Weights of a small GPT-style language model, trained from scratch on English Wikipedia.
Size: 13 layers, width 448, 7 heads of 64 (1 for keys and values), MLP 1216 SwiGLU, vocabulary 19763, 45M parameters.
Architecture: rotary positions, no biases in attention or MLP.
Training: a variant of Adam for these matrices, 3166 steps.
Each number is 500 + 25 x the weight over its row's rms, rounded and kept within 0 to 999. Layers, rows and columns count from 0. Numbers have three digits each. The size before them is the row's rms in percent of the matrix's.

# down: layer 8 MLP down (transposed), 1216x448, rms 0.0371, rows 389-423, columns 112-167
# gate: layer 8 MLP gate, 1216x448, rms 0.0471, rows 390-424, columns 112-167
# up: layer 8 MLP up, 1216x448, rms 0.0447, rows 390-424, columns 112-167
down389 107:523492531497484538487493468471512501514499491527507459494488494507484485488494504460487477479489554502478528492493495472468525475505507454460497475480519481528504545466
gate390 088:483457530498516488530478554530540473518488474508515486503477512510513534487496522543495530488482518546454524467411475463481508506492498501493505463509468509500455475489
up390 095:514487503495513467491511481519477504551502517503530504484506533548554477513445513533465516495498521497522502493555523488524472511518507471508456532482467519510482511472
down390 090:492472471503551504495518455513512518476469524486564484509469512479479489493528516509517533511474485513511466520470516497509467493469516480518557519491512500530509493509
gate391 102:522499541525447499518494469473522486471481522518548532469476499496505538530482474560534493483480515502487493523513477514485516516497525506501511514515499532554474500498
up391 106:483487511475489475514498500512536507510518504509533522497534474467517496482531525508514513524439504466511477508459502487504514540489521510518516519536513510513510456536
down391 106:494506522465504508488535521490474503484503533519482487498510530500512468518502487498512495541508504513467495512511490476431464475500504484480528492472510460476486505498
gate392 083:524510477467529532506506478522500531496484499503511517479544547498485457521520488551461527531489497509467506445503502533495555515494497462481492492524491478506495515476
up392 091:490520492510505474491501524507485473497529497462520461493486476463528489472489571514532502519498500527506539514479493524512504488514497525466495514475517528509565502481
down392 100:495505527531479516509542524477528507488513517500486466504515561490495475463502527546510500471509498487498524502493491504507502502479536500460458531528504551539532512480
gate393 084:516502457482505499476496520552492528529522531524478497489525503494502477492541530507476520550509498537496511479511496518514498484501481509481492506552500485492534481516
up393 088:500488513541539485525507478466499448451494500509485512496502506525495523496506490506516522484471485485486519521491498517495557493537524487496462512500553532547494492478
down393 094:475480477517506472497500479495499456466493568503528499521498507510486506529531497471524514480462490505524541495485551545522518501547528480449493528465491540568529503510
gate394 099:489526506518448480549504497487499531490491533497490445484527514477532482524515514460490481527525498544507516533502533531456507499516528459460517508490468459530565509497
up394 100:524472505527489514474483487490437463484515459509488497496447531527480476528482518492466510498455467471479495451522468456494503533468492538524483489462532564467500477470
down394 100:477507477534543555498502496541549445492476501479453520485531503442530488495483494476517475507488505529539501469543509488500504556466518469482546551506497536497514535506
gate395 120:493481518503513511540482468501519509506495509463529518483519470515487513500533471522515505482473518487470532516464528515537475469491484505472462519517470486499524512529
up395 107:504546485458498506503493509497442498514533525482525487473497496463485474466525487480529530461518538470496494484491516499498490489465519500474520512554498520548486497499
down395 116:526531536486499493495489533506508450518494480493470502501498523481511506506507476496469492494485530546507493489519502501492508478492506503499546535499489523530501485555
gate396 113:450482515529559531505490511476529526475493537512511480533519520499470540462493512490534491508484506512508562452513504502489495518544448486481518491533501518500485509528
up396 118:491522536499441480466483509546526493529490517478480493485479461524493507528506518505503520531550501529509478521580484492521496539487475480520500504493504513533500538478
down396 120:494558495513454491462501515501502459523521475494463511503474564518489506482481499526498510516505511528476563536502488505491522530468492477468463536526534509541494504445
gate397 087:505504459484528533491529464502536510504513477503468495504573483567548509472510482486498469471525526504489523517508547519489485499486511475494505500532478525484497538528
up397 095:494518428487507558509509495544498472506510465526475480521498510516537501470502548474495476489508514486514487454512535543511527520491491436495532537534478483550528506546
down397 093:526482489492484510534495528521482518462496507524530431471523503475513475552504486483475502525525483522507504478524496482478487466470502511505470491502519535482458482454
gate398 099:475548512496488499507499503542532544518499503534543532482490489495498508519516524497535512510448488469466487486477489511470510550488531437474470488480528505518537489475
up398 095:457465523487442472516480513528515480519508513524498478501534500538537495539524524501499482499477497494479515463465499525479497497508492472517488475541498555485494547501
down398 107:496498511465489538494555515528537501477512502511513490534471508499522469487502500517515544471533454470485540459501495531517491516452472486483505494517532494486443522487
gate399 092:504492529498466473508541525483493451473508512475487536481453537552476506510496549541493482500471476497482502498536508535509510530503505466477473459528533537525505507504
up399 095:463546508491510479483466480482497470461517479531508517478504510511531511455504475534476488515525450534477488526514481533474489533562502528496524474482498492491499507494
down399 098:534454488469444533564480508531465458504536526496505495504484498506491442523507484494498443514529502508458464477530505485527545485510538498515494479505499442539507533463
gate400 095:521475482496508497485496489489510479536470513498521514521496460469495492508515507555493482481519487471496486493488507508518462493535530487461490482499531491474552471519
up400 100:476549482472491534493484502537496484493502497456540507520488464541478464478508506487488494454524521515476511457516503506497472493528483483483490518481558492503500470500
down400 100:502526509501470488491524473491514518484508468516488577511522504502500481520489499491479481492460502465501496469536482520517435512493501486498477494520551517538503509479
gate401 110:437529512496477521497508526476457508484492542498524518482482519507515528542483505501459482494470517477467465500501525470496523483489506516478515517504491476510471463426
up401 104:488501527544520517452492507501505500519500515471523546481532490552501472479476485525494513487516532502485521489542525492473513527498542472506508505530531448522487504459
down401 096:529476503512500523517488525518505500510502493532475483463513484533501517469494462515485492516502487484495510501449467494488488501485451553488505462531518496459502511505
gate402 103:510498478513475495492504507508493489498488488475528486524523517482487538527522488501478521521472506472470493522497533514552510467531504508530512501553433465467512508436
up402 104:485488478483522464548548477506502504480518491486548446495473510500500523469535528526504463510488504514505514452475532514542466483472518503533480472460505509521501498502
down402 104:501503526527462459507496540502494506527490514520461506515513508527509514515546545503498472493495476528479473520483471494508529498505455511506490505493510513520510511511
gate403 104:540523488543504542454475502534479475485510477462498511501502485506476524495514449456491532526505523495501521529502484485524524506465491498532506493479483522479495471474
up403 098:528494494467525462510515504493481549488467473544515495500502468499540480547476511435433475500526556524485482491474503485529488500494535502504488508532497533515527498475
down403 098:505492541495480504529509463547499553502478486520522511513511439513496544487551461552521546490531484497518530459513478491466511464501477501493486522491517509521524503473
gate404 103:443536516490505503560521491466525482518500513474506501470480492496507514474507512548461492505468499532459507505494496487501477516432519484480502514459503469507501528519
up404 104:470485511479499479534490484530486509524512488505489504493510518513457525491499505478488531466485462513513456534474512469479513506482480517466483506478505509514494440495
down404 100:518489502477523508497545543515506475484476556478503520468463516507542487505511488502532518523497522477486508479525471490501526467506496522483502502473507469487521480498
gate405 090:528486527520487516500479537499498534492474491490499533459526526509493536497463490530514462513482516549489480530466510506525462510481481458518501463444478517491502499486
up405 100:523506511518485528522557496537522515510535541502488484508508454468521517568462497473461499510483442476470541543498490510504515459495469487489501538480540487501522476487
down405 084:549524483510470528515524526512515524504517517503492509474475480520502507492543448494499429499458498491477498531508459412524465493473508522502514495495536523507481463477
gate406 102:494506486500508499495482511502475505452510524478550477483532507506451539523478529509490522510462514487455482519485454501523503506501507483487503479498482506478493456444
up406 090:517524485540513500498515504533494517500478493495480540491479456477544476494527506517513541505502515543507497521503497532495532476525463483459470537534500522521485552497
down406 093:495497483450494516425483506515508492481504464490497483495463526524495497503512490499519537490469499519540492528466478544511503530522506473490508538553488467500528523525
gate407 087:475533453498496500484530501516514520516504526478514522483478539495528509434522497544477523526482460514522503466493523512511523496490520460480515501496487488508473487492
up407 088:535480507524491510511476475479460476508541507509462465491496538505465519530500561482502494529492532481472534539531489483496497504478514499510490513485521549505515540488
down407 083:479508508523519510513532500521472468488498546503514506523521527474557523528517488516459553506499509471489517509523492540504551445468512490462496491526502516512536498538
gate408 112:493544492500483487505505458515517498496455479532519462497500522540497479503485517518493549474512538496509486500503514485483537499506497506531463468543516530498508489484
up408 104:483495505495487519521500520511519523555484523488515523469507481506509508502485505506520504510528486498484500519504528550514496508459491520505498478434512517523502513477
down408 099:486506515512491519504523495506527526510551496485496521506488499474493431519471509465518490490466472513472488498501512482479509537532508518497543514496496504520533511481
gate409 081:515483512447501493498514494563519510492499485529476492515492528518499550513512503492487519541489489481514522483465458474514475534501498545497488520494512539528521512533
up409 090:497524473544519499495496498475514479466491564469481498484543510497470480488502508490504516439533546521508439493492515517511477518513441505527461532466531505530535512516
down409 077:498498522513503502531527503504527501489542456447479499501520482510476503539458497544555445523485502508464522506515498487506525551514490487497481486498516513490493537488
gate410 117:514479467495492448556525421508517509456489486517461503435506516509515503473524432483493509489472500486479483544496521530550494490499491481509471521515499483453515529479
up410 114:512512553512499524470542485500506484498508500486486416533502460512460468503507456489520479508554520472510536475456497508494525474497458491506496517457468507533510519529
down410 112:513488506533490520487521558510502513488496501523522458539496482479461480498499488523476500447519486537487485502482486530507558503523455468484512455468468532506486504496
gate411 098:501544533508483489481511504566509540476527517537501501541528536483498469536509511492513485531526513501534518529548513501481489512508510486472516490535461517522522498495
up411 097:502515504498503538491504507524512546477526444484494477541555517499488507514491530561484472517523462528534552518506485475523475529505546490509521481526457488473547531480
down411 101:509472520464502504534520512499465507505485466495547509501476487515532487487514522517498506512494522505450485477506454503485497494507490464497468486490522465491480516537
gate412 091:488520459498499495545503472552501482507510494511515516478455554483510499527522470480515503516467508534486445495515532481475467464515512490465487522554511526494503500481
up412 096:497479511516492453486536494510533528525528463482473500463519490541460499463440518499490500495505470481499525503514506506533512550502461472510473507502484507496435486462
down412 102:510535496484469479473503472515491504533489520523512484497520505504495506489468561489461506519543505471524504503516479508494486483479448509491499514512531520466489538546
gate413 092:509509463494477495533508439513500528490542481502500479495505528516514507564496494528516488466467537479507502536528468524550490501520526529510473500531441492494512566488
up413 101:480485488513498465529537504500513539500539513490477477522518519496523551484506503535501519487500499469479484476501513496488499501448510520555493482523526462546479514536
down413 103:509481517526495502482495478518479534486506497502453532504551465529488442496527505499528495503526470509472557508471509541502527515521522537493506479484522507519507456495
gate414 094:531540466516523501483519512530504512485533530457502488496498512490485488478493543528509522522436503551508508466467496496566519462536499493513489532538470470480483518523
up414 084:543510528508490517501503471490513508523511520491493453521505488501475500473491554501523504536525517514513496467473472480479466476527474525553508470509471465512456540486
down414 095:502458530501489498551473472454482508491483474491508489489493531502450484492508460499532486500497487491491526498519523486491476522493547471531484461498511515521496477482
gate415 083:475498528489507543517497523544489507458482541538535518468496485483542514489503514467535499525475489518479533508485493473516539496539509503519485469490476504492474497448
up415 083:483490525432524490519469497496476527525457543480516485492546499508500492492443536465494489495504514525510524504524448481473472519479530586504516463516493508467511485527
down415 091:461485478510542507530508529485499499461518523518502469501519522523528493480507507534502546467554519508542478499532527514493547506479506565525508509494504494508514506571
gate416 111:550521471516486527503546516497535471487466471525463485521524494496527465499462501502515514506483501492474491490456487498509504530508452510478491511495511507478499505462
up416 101:522489475475505474525509504506504489554459523491538544445504460480475529498531512447493508436477535492533475518462506537531497473489550445519499467466452496512503485508
down416 106:463487501540480502508494477483515504452504525487520485570504450487483485489512530493532528499532501525534540530491490481461494501477488504490510481531479498501507504466
gate417 096:511505491547542493514530548500515516509481460435529510527523497473478532538477519526482503479512493490524516517500561486499508485509489509526500477481471455477506480515
up417 094:509481511466504468485559504499516506523500474503504515523506469508506516501485507471503521485526494463529493541512502478512542496485497499524498545490513470486487490510
down417 089:496473505471527496522537519492485470498501511476506471456515517523544499534507462508525505496493526502432458456492506536526444508504514495490484518492542497503469501482
gate418 118:502465451490473510477498449508515512486476536484531535491496539528492447541456496517518510518477509485468493563513465546514526523528550471460508498493512494540498486494
up418 107:508464523541471501496532554497495498496528532439485520523484530499495529531475492525506509496471549519483518533491514504506499519497490532448496494485464516539479513490
down418 106:472477478511531509528480517486553478481459522513507501504487534530518544497485455499496493476451550508509460475502491502488475524523502483483504493480509531499501514484
gate419 089:500510476568544484541502525487465514482508518495465536479516470496500523485486501529485510506482468502497511531512476508514517513523522485453502545480486481468523500540
up419 090:490518482488509478500544560479489510559470512516506520520525488508485473486461483525508473521525455467496459504485496510456488515485524491509476534479447481479480496523
down419 102:506529495463442495541502550461522526514512481492525556510515502497514464472513520511526474454515517502512494506512490504501472559531513509490458453462494486462476489470
gate420 114:534475497523520545527505498494519519478481525506475494533489465501536466465543479487510530544456516521498533500542458492463532483526502447509477467537502478506464532522
up420 107:474541496459494520526467490449498519506495491502513536523505467518536478517474448505474510471531494522503493491450546504473489478455494529468494488493503492501520487493
down420 109:495523533509532514544496523489503500510483523441498526525473481491503543514491502483501490456493498509522526498487489462543511462479491515464510500517509465524535526473
gate421 101:504454496554510507512485484537522540481453498517513495528533482516473494520492502521518476529502494508506523490518495507495539530487455458497484476447522464517485506523
up421 102:440444498501491463516499497513498521543488524471463483539502469472507537464523511455517520490531489529483521522509495517473524549471532491502533489528514459532480513507
down421 102:487462452496477513455523473526470456511525456526518502476503485487492524483527479500539494508469534502542484522458500452513416520497481506477492483522487553463504510487
gate422 091:508477462517519529540489451510484479495537487520499465478479524523512484505540539489507502477524505480477533497513473494476509513498509509506492477494512499518511517512
up422 087:490501494501514502528483550510521520502499492511549535515542492475502497487493483510497478485464487536500526503503545518499524483496473477498479528518499518517437497511
down422 095:516508490545488532507514511478466488460499489521535489493476518521524522511540503448478535479508500537473515514490505500502536549480491468466475518511482517526522507488
gate423 111:504485510467494558486510485467460509547509530447482500483480505490574504507506511517469524545520491498477539496502512495503485474522499484490468519515517505511495515504
up423 106:452524491497539540530508490520488489478455514454498469513481425531525542532464513454511510510493503495516480495517497502463498454518475495537490514511463496480476537483
down423 106:488479509462525554521518480472487489533485534521481501526493490511535509496537493479503532502499518471491524493474516502488530459501500498545478536513527493498425517548
gate424 108:508455525482487511516467448485484504444530508506488557480529530470521474482457536496463495478490465521460516499506478496497483482499495480495479484507527504496518455474
up424 095:507495513501490514447509529503496545482481505498506534504511533456536462533478513545526457511548483500506556494487499536483481496489559510474478513490480504493517510497